python train.py --n_head=4 --n_kv_head=4 --d_mlp=512 --init_std_qkv=0.051 --init_std_up=0.051 --lr=0.00163 --weight_decay=0.076 --doc_mask=true --train_tokens=153300000 --dataset="wikipedia_en"
Each number is 50 + 12 x the weight over its row's rms, rounded and kept within 0 to 99. Layers, rows and columns count from 0. The size before them is the row's rms in percent of the matrix's.

# layer 5 attention output (transposed), 256x128, rms 0.0764, rows 8-62, columns 64-127
106:68 50 43 34 48 53 45 70 48 27 70 75 50 57 48 43 47 53 67 08 54 55 50 48 42 73 43 73 60 48 45 62 49 38 44 21 49 31 51 37 42 43 27 59 46 45 49 53 57 48 53 56 50 49 23 65 57 52 48 51 70 38 39 72
081:91 60 46 43 61 44 41 47 40 41 65 53 56 62 57 49 44 55 39 00 53 41 54 61 40 49 61 61 61 68 44 62 41 39 50 36 40 52 32 45 56 40 50 54 48 47 46 46 43 55 57 38 67 68 58 53 63 38 29 39 59 54 47 54
090:32 55 49 50 45 44 41 44 57 47 54 83 44 51 59 36 71 52 50 47 59 45 53 57 54 65 51 50 56 27 62 45 36 59 48 63 65 60 49 53 51 15 51 41 44 32 58 44 59 52 32 48 44 52 27 26 46 64 76 49 56 64 54 50
092:74 38 29 46 59 52 58 33 55 55 63 49 83 25 58 42 53 50 55 27 30 65 40 34 68 47 48 51 57 59 59 40 68 48 38 51 42 38 42 45 62 49 59 66 42 44 49 48 30 50 56 45 51 32 54 47 36 48 31 75 37 60 36 31
092:14 74 52 52 59 54 40 67 40 52 34 44 39 63 57 33 63 45 26 55 64 63 65 67 62 40 44 49 61 41 54 60 51 38 54 59 61 33 48 57 67 53 50 35 56 39 53 52 70 46 52 42 33 63 64 56 77 32 63 42 40 44 54 68
117:23 70 64 33 48 62 31 74 38 54 44 44 58 62 34 32 49 65 38 33 50 46 48 52 40 44 67 47 36 57 58 50 57 51 45 75 42 27 55 45 70 54 37 37 55 44 56 53 66 54 60 34 49 62 64 60 51 31 66 35 47 45 44 72
096:48 32 38 64 56 64 79 31 55 51 67 64 48 43 67 45 45 61 62 27 56 88 58 56 58 50 31 72 75 35 47 48 63 41 57 37 55 57 37 26 49 51 42 64 49 79 39 64 54 58 54 40 54 39 38 58 30 52 38 42 52 64 71 43
097:73 46 54 41 40 44 35 50 43 58 55 35 55 46 49 58 36 47 65 59 49 55 64 43 37 46 40 70 54 61 51 63 47 45 45 42 61 44 41 55 33 52 71 49 56 42 50 57 58 46 57 59 60 19 51 49 52 57 11 51 56 33 18 52
083:84 45 48 37 59 35 53 41 24 40 49 24 66 58 55 45 53 48 51 08 40 55 50 60 72 67 44 44 57 71 48 51 70 42 62 52 41 52 37 55 56 75 50 61 52 33 54 58 41 54 57 56 68 45 57 53 58 31 29 51 52 43 42 67
092:54 65 42 58 57 68 48 51 42 62 49 46 60 32 45 41 42 45 42 91 46 69 51 33 43 27 48 43 50 44 65 32 53 53 58 58 52 32 40 70 67 40 68 47 53 54 39 47 39 49 55 42 33 45 65 50 43 44 29 58 38 50 46 34
101:30 46 36 54 58 50 58 54 55 53 59 64 70 35 60 26 66 51 50 57 43 82 41 53 53 42 39 39 59 40 64 43 61 43 42 44 58 35 54 43 70 53 63 51 38 52 56 66 51 44 43 42 38 15 60 53 57 40 51 51 23 51 54 64
100:72 74 60 41 45 56 37 65 31 54 54 58 62 59 29 50 50 66 21 57 50 21 58 47 38 46 56 50 65 66 42 59 31 41 51 40 23 36 41 52 65 36 45 45 55 56 36 36 36 48 67 27 60 73 40 47 47 48 50 41 61 53 57 54
093:99 50 50 38 51 58 51 62 36 57 48 33 65 54 48 64 58 61 32 41 42 42 42 51 58 28 69 43 67 60 62 39 71 59 53 55 29 32 36 52 82 43 33 39 54 46 54 39 30 51 66 49 47 70 68 42 47 38 28 53 44 52 44 61
090:37 59 69 52 40 55 26 52 47 56 36 49 36 85 41 41 40 50 51 96 57 38 65 57 31 41 51 54 50 64 42 71 32 32 55 50 42 35 65 37 48 43 41 49 63 52 30 55 62 57 46 52 56 62 46 41 68 50 65 29 63 41 53 71
098:13 49 53 70 43 44 49 43 62 66 36 43 30 41 49 39 58 41 67 78 52 58 50 50 45 54 27 48 56 40 53 65 39 60 51 53 63 50 70 49 43 56 55 59 61 61 42 56 59 41 27 61 44 42 54 46 57 57 63 40 50 35 46 39
082:71 50 50 49 48 50 62 43 35 38 63 65 66 58 65 56 43 50 52 00 49 51 59 70 50 47 53 67 58 59 38 58 59 52 46 40 54 56 37 50 46 41 67 36 44 43 52 49 45 67 47 48 54 65 44 61 54 47 50 49 48 44 57 40
105:41 46 54 58 39 35 60 48 62 33 39 48 32 49 46 59 57 31 71 64 68 45 66 45 59 69 28 55 40 35 38 61 33 46 63 42 71 62 53 65 21 57 52 47 54 41 51 51 53 46 40 64 52 39 24 58 56 67 55 43 70 41 63 47
083:63 49 48 36 59 35 59 39 42 27 45 63 64 48 58 48 48 42 65 00 43 43 56 57 42 54 56 43 36 55 53 60 69 59 47 47 50 54 52 56 53 73 51 48 44 38 43 53 59 51 47 53 65 50 53 51 59 27 51 40 39 46 48 57
110:57 56 57 52 38 58 67 36 32 45 77 65 57 56 74 35 34 48 38 27 48 71 46 59 76 59 37 54 64 45 69 47 48 43 64 51 66 56 33 45 50 38 55 46 48 42 50 42 58 58 53 44 62 69 51 41 61 32 27 54 52 69 58 47
093:42 33 57 48 60 51 31 68 61 58 33 38 37 52 50 52 64 39 60 33 59 57 36 45 46 57 44 54 37 56 57 30 52 41 58 53 59 35 60 46 43 67 45 83 47 44 54 70 66 48 51 58 52 30 50 65 50 59 32 56 65 48 44 83
099:29 55 44 46 55 38 48 49 46 50 41 66 79 41 55 48 56 48 40 91 40 63 55 45 61 44 50 33 43 45 52 53 49 48 33 57 63 53 51 63 67 33 66 35 47 34 49 43 46 36 51 46 40 46 42 37 48 63 81 55 38 58 41 35
101:27 37 37 41 53 45 45 37 69 47 48 57 51 40 59 34 65 53 73 37 52 46 40 43 60 67 54 47 69 33 58 40 52 37 41 43 49 58 70 44 44 41 42 79 32 48 58 57 35 51 34 52 62 33 35 37 57 43 52 74 70 70 47 51
087:46 47 57 42 34 40 50 27 46 47 59 53 37 82 56 48 55 57 41 90 60 33 42 58 62 66 46 46 48 50 46 57 24 47 48 56 53 78 60 35 36 52 34 48 47 37 60 43 49 50 36 51 71 52 37 24 65 60 59 39 66 59 52 42
098:62 50 41 66 46 49 48 50 54 65 79 65 35 51 45 44 53 53 66 50 48 48 40 41 32 65 39 74 45 37 45 53 44 68 22 49 41 52 43 46 46 39 38 44 54 61 43 62 51 63 41 67 33 45 50 42 36 72 58 58 67 41 53 59
104:39 44 44 33 59 56 56 26 46 26 54 52 35 61 69 48 35 41 81 46 37 55 55 50 45 67 36 59 62 61 34 51 44 16 76 44 53 50 40 49 46 50 75 73 53 52 44 51 85 31 56 42 63 43 36 57 47 43 42 39 71 69 70 47
093:75 52 44 57 51 31 58 38 37 35 58 50 59 46 47 54 50 47 60 00 56 50 56 64 42 46 45 62 56 46 42 62 51 59 40 41 59 69 36 55 55 51 60 40 55 53 51 59 57 50 50 57 49 62 53 67 46 48 29 32 46 38 57 36
090:42 51 51 50 63 54 18 40 55 81 37 44 41 45 64 53 42 60 37 48 69 53 49 45 10 46 68 41 46 54 57 33 45 55 37 59 63 59 57 53 39 44 56 61 48 57 39 57 71 56 57 43 44 45 66 46 21 56 52 42 47 54 46 51
099:25 33 59 44 33 44 31 55 54 52 26 32 64 58 54 59 62 54 51 39 23 60 59 53 31 50 60 52 51 60 55 55 62 46 56 34 49 27 67 47 40 41 64 64 48 37 51 58 55 61 50 60 48 76 43 65 42 47 91 52 52 49 59 72
086:57 42 40 48 64 53 65 38 53 50 42 60 62 39 66 42 49 36 42 03 34 65 61 58 74 36 55 48 59 69 49 60 68 51 61 64 48 50 42 64 68 52 84 40 41 35 45 37 28 61 47 43 67 63 56 48 62 41 38 57 23 53 42 39
102:53 67 39 37 54 54 38 75 54 49 36 69 63 31 33 56 68 46 50 62 60 44 52 39 56 42 54 52 52 50 39 51 53 41 50 53 39 31 49 60 58 48 55 70 48 36 33 55 33 47 45 43 48 34 26 52 59 60 48 62 58 47 45 58
108:42 37 35 38 58 39 55 22 58 65 44 35 55 54 62 48 49 60 42 13 37 43 40 48 56 41 73 54 50 57 44 41 54 49 40 64 46 68 49 58 55 40 80 56 41 48 64 47 34 47 38 60 54 51 44 41 29 48 73 64 38 59 46 28
090:21 33 61 61 39 43 33 41 67 63 64 51 41 49 62 48 49 60 39 83 55 53 33 42 60 34 48 47 40 30 57 51 43 53 46 75 47 60 63 44 44 32 39 48 49 54 55 45 60 53 30 54 49 51 54 26 41 70 73 58 57 70 66 53
109:58 43 59 54 49 44 26 33 59 63 55 44 19 69 46 66 45 67 43 50 35 35 31 57 33 50 58 57 36 70 41 59 32 54 48 63 38 75 49 27 28 53 58 67 54 64 57 60 48 65 36 60 62 56 55 34 38 56 50 39 55 54 61 54
099:52 14 63 55 44 53 40 25 41 82 57 23 64 54 56 51 40 42 42 42 29 49 50 44 59 33 26 63 53 71 47 64 57 49 22 69 48 67 48 58 27 51 66 64 47 48 50 53 52 59 67 66 83 47 50 38 18 72 34 54 59 56 42 36
094:24 50 54 52 45 38 33 52 33 42 54 34 53 69 49 48 40 65 55 95 52 54 51 53 47 27 35 48 50 54 35 67 25 36 56 38 50 56 55 42 46 49 72 51 70 59 50 62 59 37 45 50 43 51 52 58 59 62 60 25 56 50 46 27
099:61 40 49 56 52 40 49 54 47 19 66 43 35 54 46 57 51 56 58 38 59 54 42 54 63 45 43 69 32 43 36 59 35 51 49 48 51 68 35 38 44 42 58 59 53 43 61 47 55 55 43 64 49 50 42 61 63 58 40 52 51 56 43 32
098:40 66 55 64 47 43 45 48 48 57 38 32 54 56 34 59 59 62 38 64 58 29 40 52 55 39 70 40 47 50 50 50 44 70 30 44 28 70 62 53 63 54 31 45 50 67 54 47 38 57 55 52 51 86 70 52 40 54 66 48 55 48 66 40
077:27 38 51 51 59 39 35 37 67 53 64 62 36 53 64 45 58 60 63 37 56 39 27 47 36 51 43 42 27 46 59 31 40 52 50 67 52 58 48 45 61 31 72 61 40 66 50 37 65 62 55 41 52 30 51 33 43 41 59 37 48 64 54 47
116:51 34 46 59 50 57 67 24 56 56 51 70 59 42 64 56 55 46 56 54 51 55 55 46 46 60 48 59 56 40 50 42 50 48 41 31 56 64 63 35 35 39 41 67 51 58 40 56 54 52 42 61 53 51 45 33 46 64 62 62 65 62 79 45
098:68 47 65 57 51 60 24 67 58 57 26 25 32 45 36 63 57 56 39 94 50 48 53 39 39 38 50 40 44 59 56 39 43 49 66 60 44 39 75 43 59 56 38 55 56 47 49 46 42 43 69 50 45 57 57 48 66 57 29 59 43 43 37 59
100:54 48 43 54 55 49 87 47 55 34 67 38 44 45 56 46 57 40 48 35 45 68 51 57 88 67 35 42 60 46 58 44 57 49 79 43 52 49 43 56 62 71 43 49 45 48 60 40 29 47 53 43 67 45 45 63 66 39 22 61 45 48 60 48
092:42 66 58 62 53 69 50 53 38 48 42 55 38 60 34 55 32 52 59 81 75 28 53 42 21 51 64 52 58 36 51 56 37 48 43 40 47 50 51 50 36 28 33 48 55 66 46 46 66 52 54 38 38 40 58 40 34 62 71 43 67 47 71 40
095:51 59 53 56 46 30 32 44 49 54 39 48 54 37 36 57 56 53 58 66 62 29 65 42 27 60 39 46 56 38 28 67 40 51 20 34 54 68 68 52 23 51 45 67 55 52 47 54 43 41 22 61 43 49 35 49 38 60 55 59 50 43 63 36
082:54 31 33 46 56 41 80 38 57 45 60 53 41 29 58 46 54 33 74 17 54 54 49 58 67 57 44 51 57 38 35 40 63 53 54 50 72 63 27 53 48 54 67 48 33 49 66 63 62 42 45 66 53 25 38 51 57 43 32 74 38 48 66 41
092:35 35 42 52 40 61 84 37 64 64 68 38 43 44 52 43 45 48 57 16 46 63 55 58 71 30 47 53 58 40 45 53 66 52 57 49 50 59 46 70 67 52 59 36 24 60 63 43 40 44 62 51 49 53 48 62 64 33 47 73 41 47 57 46
095:59 40 50 48 48 59 63 40 48 25 54 68 63 41 76 50 34 31 51 36 42 63 66 58 64 37 38 68 61 54 53 57 62 36 65 39 53 44 39 49 44 38 85 61 49 39 39 49 54 59 53 53 59 56 57 50 60 31 22 45 32 64 57 42
095:20 51 51 59 47 45 57 68 53 61 39 40 55 57 44 51 62 58 34 48 45 42 30 38 50 46 76 28 44 45 49 33 70 60 44 62 34 43 68 60 78 58 12 40 51 55 53 50 47 46 62 55 43 73 56 53 40 46 93 66 52 55 48 58
094:70 69 40 44 57 58 51 70 35 43 60 51 47 70 47 60 50 65 29 51 66 26 52 56 36 42 77 50 73 65 42 64 45 50 63 30 22 43 35 43 56 41 24 34 60 56 52 39 30 58 56 29 55 72 56 44 63 45 58 32 69 42 58 59
084:57 38 34 43 40 54 56 56 54 42 49 56 39 37 69 59 64 46 58 10 52 50 60 62 54 89 38 70 61 51 45 47 40 51 50 31 62 54 44 40 33 59 54 60 54 47 58 60 72 54 54 47 48 47 40 59 74 40 21 51 50 45 41 56
098:58 45 32 38 46 41 52 25 44 46 81 56 73 60 64 48 43 58 47 24 50 48 61 64 43 40 51 66 57 70 29 71 55 36 36 45 41 62 31 31 24 42 68 60 47 50 55 60 41 68 34 48 76 36 48 51 44 36 45 46 52 60 56 45
097:73 43 42 41 55 57 53 74 42 48 47 32 57 37 37 53 52 29 57 16 51 53 55 40 54 54 45 56 58 64 47 40 70 51 59 37 50 26 46 66 70 68 55 47 50 52 52 53 41 43 85 51 45 46 49 80 51 37 23 57 54 38 39 53
089:58 75 54 46 57 59 46 55 52 50 45 61 62 53 44 47 50 66 25 53 45 23 43 49 33 45 77 25 57 62 52 57 51 58 56 51 20 35 55 50 69 34 23 45 48 55 44 31 28 53 57 34 51 72 55 41 44 43 68 38 49 49 52 51
104:30 68 56 24 45 48 31 67 50 58 17 60 60 53 53 33 44 42 37 61 52 48 46 57 59 18 66 46 49 52 53 54 48 40 54 70 42 38 66 56 76 52 56 45 51 44 44 39 72 39 50 40 53 69 65 45 73 26 38 42 31 57 37 68
096:40 70 54 46 43 47 53 66 41 47 42 38 63 55 45 30 64 39 29 77 47 58 51 48 62 65 43 43 60 56 66 48 43 43 61 58 44 34 71 60 58 57 55 31 59 46 60 37 32 44 43 53 49 54 52 47 67 29 62 55 49 40 35 42
107:57 51 71 43 40 49 26 64 57 51 58 26 19 66 31 57 46 56 56 91 38 38 36 40 35 45 46 48 39 62 55 47 42 39 58 54 43 40 48 43 50 50 43 56 45 46 61 46 61 34 60 57 54 46 59 54 40 50 45 54 61 40 44 63
# layer 5 attention value, 256x128, rms 0.0828, rows 9-62, columns 64-127
089:38 50 44 48 49 60 50 61 63 49 43 33 65 20 31 54 65 33 66 55 59 39 54 43 53 26 49 33 35 62 47 52 67 50 43 60 68 54 62 48 43 37 53 55 61 68 66 50 33 52 50 59 41 47 65 45 45 57 51 50 41 28 52 53
095:51 51 51 38 65 46 56 49 50 47 47 37 50 60 52 52 40 68 65 56 46 46 46 45 49 52 46 48 35 57 27 40 73 35 32 42 50 42 57 48 55 65 31 76 40 79 55 60 48 40 59 57 54 51 64 45 48 30 54 47 56 35 50 20
090:52 49 66 46 54 37 59 60 40 56 42 60 28 60 41 64 49 52 58 46 54 30 71 51 44 50 50 48 54 38 32 59 55 38 75 59 66 50 40 42 68 55 26 42 54 55 41 36 71 52 39 39 49 79 61 51 46 52 44 25 52 45 42 62
089:51 47 35 31 34 55 56 40 38 50 57 28 53 33 40 54 61 76 57 51 64 40 30 48 54 45 51 47 38 68 64 50 63 62 59 55 34 59 52 56 38 37 58 68 47 42 40 58 57 42 54 60 45 50 50 53 56 56 54 57 56 60 59 21
103:45 35 33 40 47 41 71 48 46 71 51 23 43 53 33 56 91 54 41 61 40 44 34 43 42 65 36 43 71 58 62 64 63 56 72 35 33 54 51 46 68 39 55 55 44 36 51 33 43 33 65 57 34 39 55 49 61 72 52 40 55 62 47 49
097:55 74 63 39 49 28 33 45 53 40 48 57 47 51 67 60 42 30 57 47 41 53 53 52 49 44 53 40 36 58 92 25 59 39 40 54 52 50 56 51 26 45 59 33 59 45 60 53 35 65 39 62 45 67 52 49 52 42 53 57 46 48 40 39
091:40 52 48 76 54 65 66 59 58 34 55 57 46 40 51 37 58 58 43 42 47 38 59 63 49 44 50 40 54 53 45 50 38 33 38 44 48 75 41 45 67 73 37 51 60 43 36 39 52 51 57 45 54 58 37 48 50 43 57 60 41 37 59 62
094:42 29 55 61 57 55 44 58 45 44 49 39 46 45 47 56 51 36 25 56 50 48 58 37 48 30 59 41 49 38 53 66 25 76 39 59 64 50 36 50 36 36 49 34 55 48 45 42 65 43 37 39 51 48 38 53 56 57 48 60 60 46 73 62
094:53 49 59 40 48 55 75 36 52 52 51 66 57 55 51 55 61 67 60 43 64 33 48 63 47 70 42 52 60 49 36 76 63 32 55 56 24 53 48 48 63 58 49 46 57 30 42 37 72 64 54 22 42 65 59 51 55 70 54 51 48 58 41 38
103:56 57 63 38 34 56 48 43 37 57 51 43 48 34 39 71 48 57 51 46 41 22 64 57 52 41 61 50 56 70 56 52 47 39 77 65 43 54 47 43 69 52 45 48 46 39 52 20 66 54 50 51 44 74 70 52 46 63 50 41 58 53 52 35
090:48 44 22 69 71 61 70 54 64 55 52 44 67 42 54 57 46 38 73 56 46 52 53 45 59 41 51 47 35 49 53 75 70 51 64 60 57 53 59 66 72 33 44 46 43 24 63 46 35 45 55 56 39 35 86 42 57 49 53 65 45 39 46 53
093:48 39 63 50 65 50 56 52 41 43 50 38 43 60 44 45 58 40 54 56 57 35 67 21 56 58 42 53 39 49 41 72 59 57 69 55 62 53 51 60 35 44 45 65 51 44 42 43 66 33 47 30 44 51 61 49 49 51 52 51 45 64 40 51
093:47 55 25 46 44 46 56 45 56 33 54 45 60 07 62 56 74 52 49 48 26 67 52 64 51 31 36 59 43 56 67 51 63 62 33 45 43 69 43 61 46 40 66 59 53 48 61 58 38 55 65 56 37 38 51 53 54 54 53 75 54 39 48 42
095:58 66 46 39 43 53 45 37 56 35 49 67 48 56 56 45 44 64 46 41 50 61 52 74 44 36 48 60 42 57 55 30 51 07 50 48 33 59 37 47 32 53 74 46 53 45 45 59 38 73 63 40 50 50 24 57 50 44 53 85 53 47 66 51
099:51 39 45 17 68 45 46 50 60 47 52 34 64 43 34 53 40 36 46 58 48 57 44 24 57 59 61 44 45 41 56 53 32 45 52 65 43 45 66 45 34 42 35 55 46 60 53 44 42 28 47 35 54 45 71 45 50 35 52 29 38 52 51 60
104:52 60 49 53 64 59 33 32 46 48 51 59 53 51 63 48 23 52 42 50 39 56 44 68 45 41 62 44 43 52 52 34 38 61 15 52 49 57 46 46 47 46 51 52 42 47 48 71 55 52 50 58 65 37 36 49 52 40 55 69 51 51 65 33
091:48 32 55 35 51 53 49 53 58 69 53 45 57 45 28 55 53 29 21 50 55 54 39 55 51 49 56 44 53 50 47 47 05 47 60 54 41 50 53 38 36 41 42 53 49 55 65 40 53 49 47 58 41 43 57 51 44 63 46 53 59 56 49 70
107:44 49 54 42 60 40 55 52 40 36 55 44 58 43 50 57 62 68 48 56 44 54 69 48 49 72 54 33 34 50 42 65 64 72 34 62 35 42 64 51 48 58 57 44 51 45 51 60 39 44 38 56 58 42 55 45 49 47 60 24 35 39 47 32
095:46 61 43 53 28 50 32 64 44 56 46 42 34 56 60 49 64 48 55 52 47 46 64 53 54 42 36 50 58 45 66 39 40 48 18 32 40 66 46 48 65 55 71 31 52 46 50 68 87 47 44 58 53 57 31 43 64 47 50 60 55 45 45 52
110:56 43 61 46 59 66 76 45 42 49 60 39 48 40 37 53 34 72 55 50 46 24 48 43 46 57 68 56 57 50 16 77 59 55 68 53 34 40 43 59 57 51 16 59 48 56 53 38 48 43 43 48 43 39 71 51 36 48 44 30 62 53 63 37
100:43 34 56 64 48 50 26 58 45 60 53 50 24 58 67 62 56 52 43 46 40 48 60 61 62 48 47 33 54 69 53 36 55 56 26 49 78 57 35 37 80 63 60 50 57 62 62 44 78 52 39 55 51 75 68 44 53 39 49 29 51 36 52 65
093:47 50 45 74 55 47 46 45 48 42 48 45 57 29 67 50 38 49 42 54 30 69 63 56 53 56 59 45 49 46 46 39 52 74 30 45 75 38 44 53 32 37 59 70 52 75 54 66 32 55 57 80 53 50 51 50 38 32 55 64 34 26 58 51
098:57 63 51 50 72 44 32 57 63 50 46 61 36 56 59 51 50 57 56 48 43 51 62 45 58 32 50 65 51 42 53 13 73 03 59 38 54 46 62 57 61 58 51 44 44 64 52 55 49 49 54 33 45 65 38 47 37 32 41 45 39 48 52 35
103:46 60 44 59 53 35 32 56 58 60 59 60 55 29 74 55 48 48 40 49 68 36 47 39 47 56 51 49 40 34 78 60 43 61 09 46 44 58 52 40 66 60 28 51 56 44 66 77 25 65 40 60 41 48 56 46 57 61 53 55 37 35 37 44
114:60 57 62 24 58 74 41 46 71 48 46 59 42 52 46 53 22 30 42 55 58 40 36 41 41 54 67 47 38 51 56 36 45 26 52 59 42 37 64 48 07 44 44 58 51 62 52 37 28 51 46 41 44 37 45 56 45 48 52 62 42 65 63 45
086:51 52 45 58 41 51 61 63 54 36 41 57 58 53 40 41 59 54 61 51 48 36 28 48 60 46 39 62 59 41 46 36 49 44 40 24 33 34 52 52 46 65 46 51 63 63 56 57 45 39 43 30 39 53 38 52 69 58 42 55 46 49 30 65
095:47 45 40 58 56 54 67 65 46 50 63 54 42 44 44 54 63 41 49 56 66 56 49 24 81 43 46 41 57 51 36 53 37 56 23 63 46 78 40 46 55 45 41 39 49 28 34 43 50 30 47 46 57 24 63 41 65 53 50 38 59 62 49 59
096:42 34 55 27 29 45 59 41 44 42 54 38 62 49 29 62 52 57 40 50 81 45 45 56 53 56 54 43 40 25 37 71 39 39 54 60 38 56 53 46 33 57 29 55 54 68 30 45 60 51 49 41 44 55 63 53 50 34 54 54 68 58 50 51
099:47 41 45 58 61 55 49 41 56 66 55 30 35 68 46 53 47 55 62 48 42 40 59 56 53 40 47 52 45 50 60 59 52 35 35 51 48 61 47 62 82 50 44 43 42 48 44 44 83 37 58 53 51 64 74 49 57 33 47 51 58 47 43 48
107:52 41 69 62 50 58 55 59 42 40 50 44 53 45 48 56 31 44 57 57 76 43 39 32 59 65 46 37 65 25 39 49 55 51 52 51 78 30 50 53 49 62 08 68 63 68 32 41 56 45 51 14 58 57 76 49 48 52 40 39 53 45 46 72
097:59 65 61 43 55 35 56 62 35 40 46 48 48 69 46 55 56 40 71 50 44 41 65 53 36 68 37 58 42 44 43 45 71 55 38 41 71 35 56 52 34 73 61 71 45 74 61 62 44 30 55 50 51 48 41 44 27 46 46 37 38 51 49 39
102:57 33 43 56 17 48 51 55 54 51 44 43 56 51 51 41 40 30 50 61 71 61 64 30 48 37 34 59 57 22 59 40 60 43 19 31 70 37 55 56 29 56 55 55 58 47 44 66 30 45 57 56 54 53 41 56 51 55 50 57 29 42 37 64
096:53 45 58 62 41 35 62 70 60 25 46 58 44 48 61 63 56 55 60 51 68 59 58 40 46 55 67 56 38 20 33 63 64 44 46 43 81 37 45 46 52 50 29 49 54 55 30 53 61 52 39 35 37 56 46 50 55 31 47 62 32 51 52 61
101:54 55 46 56 34 58 65 28 56 49 58 49 52 27 59 49 45 38 50 50 31 47 53 52 35 56 58 53 53 55 54 74 58 57 40 60 58 60 44 53 48 41 48 57 57 24 48 40 22 57 54 65 47 38 36 54 40 57 53 49 35 41 72 51
097:59 48 50 42 49 37 43 42 62 61 57 38 44 61 51 45 58 32 62 51 46 38 58 33 36 64 49 63 46 51 50 41 66 59 40 55 78 36 57 56 27 54 45 56 60 66 51 54 43 53 50 55 64 54 19 49 42 42 49 31 40 39 52 36
097:61 37 48 27 47 76 40 60 51 55 45 56 47 72 49 51 46 24 51 53 54 62 45 36 54 51 45 52 58 39 39 44 52 66 62 53 66 40 61 64 24 33 63 45 53 52 44 38 47 46 39 38 37 36 51 52 58 42 51 71 42 66 42 63
078:51 66 33 39 45 43 42 60 31 53 36 40 55 60 35 67 60 41 57 50 46 43 52 33 37 64 42 63 80 58 61 45 62 40 49 28 62 38 66 42 48 62 38 61 54 55 54 69 43 47 41 40 37 39 64 51 42 85 52 62 36 49 49 55
107:57 56 57 47 68 38 28 76 61 37 50 53 51 50 66 55 35 41 62 47 39 60 56 51 58 43 48 49 40 50 40 28 37 53 35 55 58 42 46 60 28 52 51 38 38 63 66 56 47 55 27 36 55 58 60 46 44 31 43 49 43 45 22 59
090:41 54 30 48 34 46 59 44 49 50 57 52 56 64 65 32 74 38 54 48 48 55 58 58 61 43 39 60 46 51 48 61 42 62 51 42 54 74 26 61 37 60 60 38 62 49 46 69 68 63 45 66 62 48 33 52 57 40 60 68 49 56 21 57
096:47 71 57 41 39 56 24 49 24 61 46 58 58 60 49 48 39 54 35 46 39 54 61 51 44 59 57 44 35 44 51 60 40 68 46 69 40 54 47 45 39 35 79 26 48 46 48 59 63 69 45 66 57 53 52 55 54 43 63 54 56 52 65 39
095:54 59 40 39 68 54 47 48 76 51 52 55 67 43 79 53 44 44 38 46 50 60 35 58 47 48 45 64 47 63 62 21 59 62 55 37 67 42 63 47 58 59 35 55 44 38 71 52 26 44 55 44 36 54 48 49 62 56 46 63 47 48 49 64
095:61 30 54 74 55 75 44 52 65 46 56 76 36 69 55 48 19 45 68 49 36 53 27 56 62 39 62 54 50 54 48 47 57 41 46 71 65 37 44 58 62 49 69 41 48 43 44 38 32 49 48 41 53 53 63 53 49 36 51 55 43 50 48 59
085:53 65 85 52 62 50 13 42 38 51 51 45 49 69 54 64 16 72 33 52 71 49 49 42 50 60 47 55 54 45 69 39 37 49 35 57 64 36 63 48 53 68 42 65 44 60 35 46 58 49 39 41 62 69 48 53 28 34 51 38 58 61 39 41
094:53 56 78 44 53 48 26 59 34 31 48 49 54 64 51 64 55 57 41 44 60 48 42 21 53 69 50 52 66 55 64 50 33 67 55 71 57 46 56 48 54 56 51 54 56 38 33 35 59 60 38 39 59 50 63 45 24 32 53 51 36 74 43 46
097:55 37 60 28 38 34 59 42 53 52 56 52 72 44 40 52 67 56 56 48 63 52 58 54 47 47 65 37 34 50 42 71 35 56 40 66 43 65 53 37 29 70 23 48 53 51 37 52 46 53 34 39 53 53 58 53 56 56 54 44 52 56 29 46
091:39 50 52 46 70 56 49 62 37 51 43 28 40 58 42 49 62 46 53 54 53 51 47 50 67 65 40 56 61 55 49 47 50 59 80 39 47 39 47 54 51 39 70 42 44 59 56 39 56 39 43 42 36 39 61 49 52 55 37 34 67 68 65 65
087:46 53 34 51 60 53 53 38 52 61 44 40 83 31 45 42 43 26 50 54 29 60 48 60 56 38 48 57 33 50 53 43 66 59 40 59 53 61 63 58 47 24 60 63 51 48 70 50 28 41 56 60 29 52 64 56 48 42 46 59 52 54 63 60
092:55 40 51 54 56 35 35 62 43 45 57 52 48 55 52 34 53 48 63 51 61 60 53 63 58 20 59 38 36 67 50 37 37 44 44 49 57 66 57 40 48 47 55 52 57 47 34 60 52 37 51 81 62 55 35 54 51 25 61 34 50 53 36 35
096:54 36 72 63 48 42 49 51 59 47 41 48 48 23 29 62 35 43 52 51 35 55 45 35 50 51 58 43 64 31 72 64 63 50 34 58 90 46 56 50 51 54 48 55 52 43 44 30 29 39 55 43 48 60 76 51 40 62 49 43 40 41 60 65
110:43 55 39 56 50 55 43 39 52 57 45 47 43 78 50 50 64 70 42 53 59 45 50 42 56 43 50 39 66 48 58 56 36 41 68 62 32 64 43 51 71 41 49 31 45 23 37 40 84 50 39 43 40 52 48 46 56 42 57 58 56 67 60 52
085:49 39 36 38 62 55 82 54 44 64 47 58 76 29 22 55 42 42 56 57 39 57 50 48 53 51 43 57 45 53 45 62 66 47 75 53 50 40 45 48 43 30 42 45 42 45 70 39 35 54 51 48 35 40 76 54 51 63 48 48 57 62 62 51
097:44 39 52 49 38 65 65 42 46 50 60 40 45 51 30 64 70 56 46 53 61 41 45 61 48 66 43 47 58 64 56 66 46 60 52 50 20 64 50 54 41 62 51 59 53 60 25 40 47 44 57 55 37 42 51 51 42 58 59 52 67 55 22 36
097:46 51 42 54 55 56 60 42 40 47 58 45 57 38 49 57 56 69 44 51 33 47 50 64 51 53 55 25 62 61 22 74 60 60 69 68 51 61 26 46 64 39 48 57 47 40 40 37 50 61 56 34 54 41 72 54 57 59 57 40 64 41 72 56
106:50 48 39 79 29 45 49 45 44 61 53 49 51 48 61 38 66 61 50 53 51 48 75 33 48 43 37 64 60 45 53 50 48 74 40 40 73 55 46 47 76 62 48 60 55 31 46 65 52 51 55 49 52 45 32 43 61 64 49 51 22 52 49 54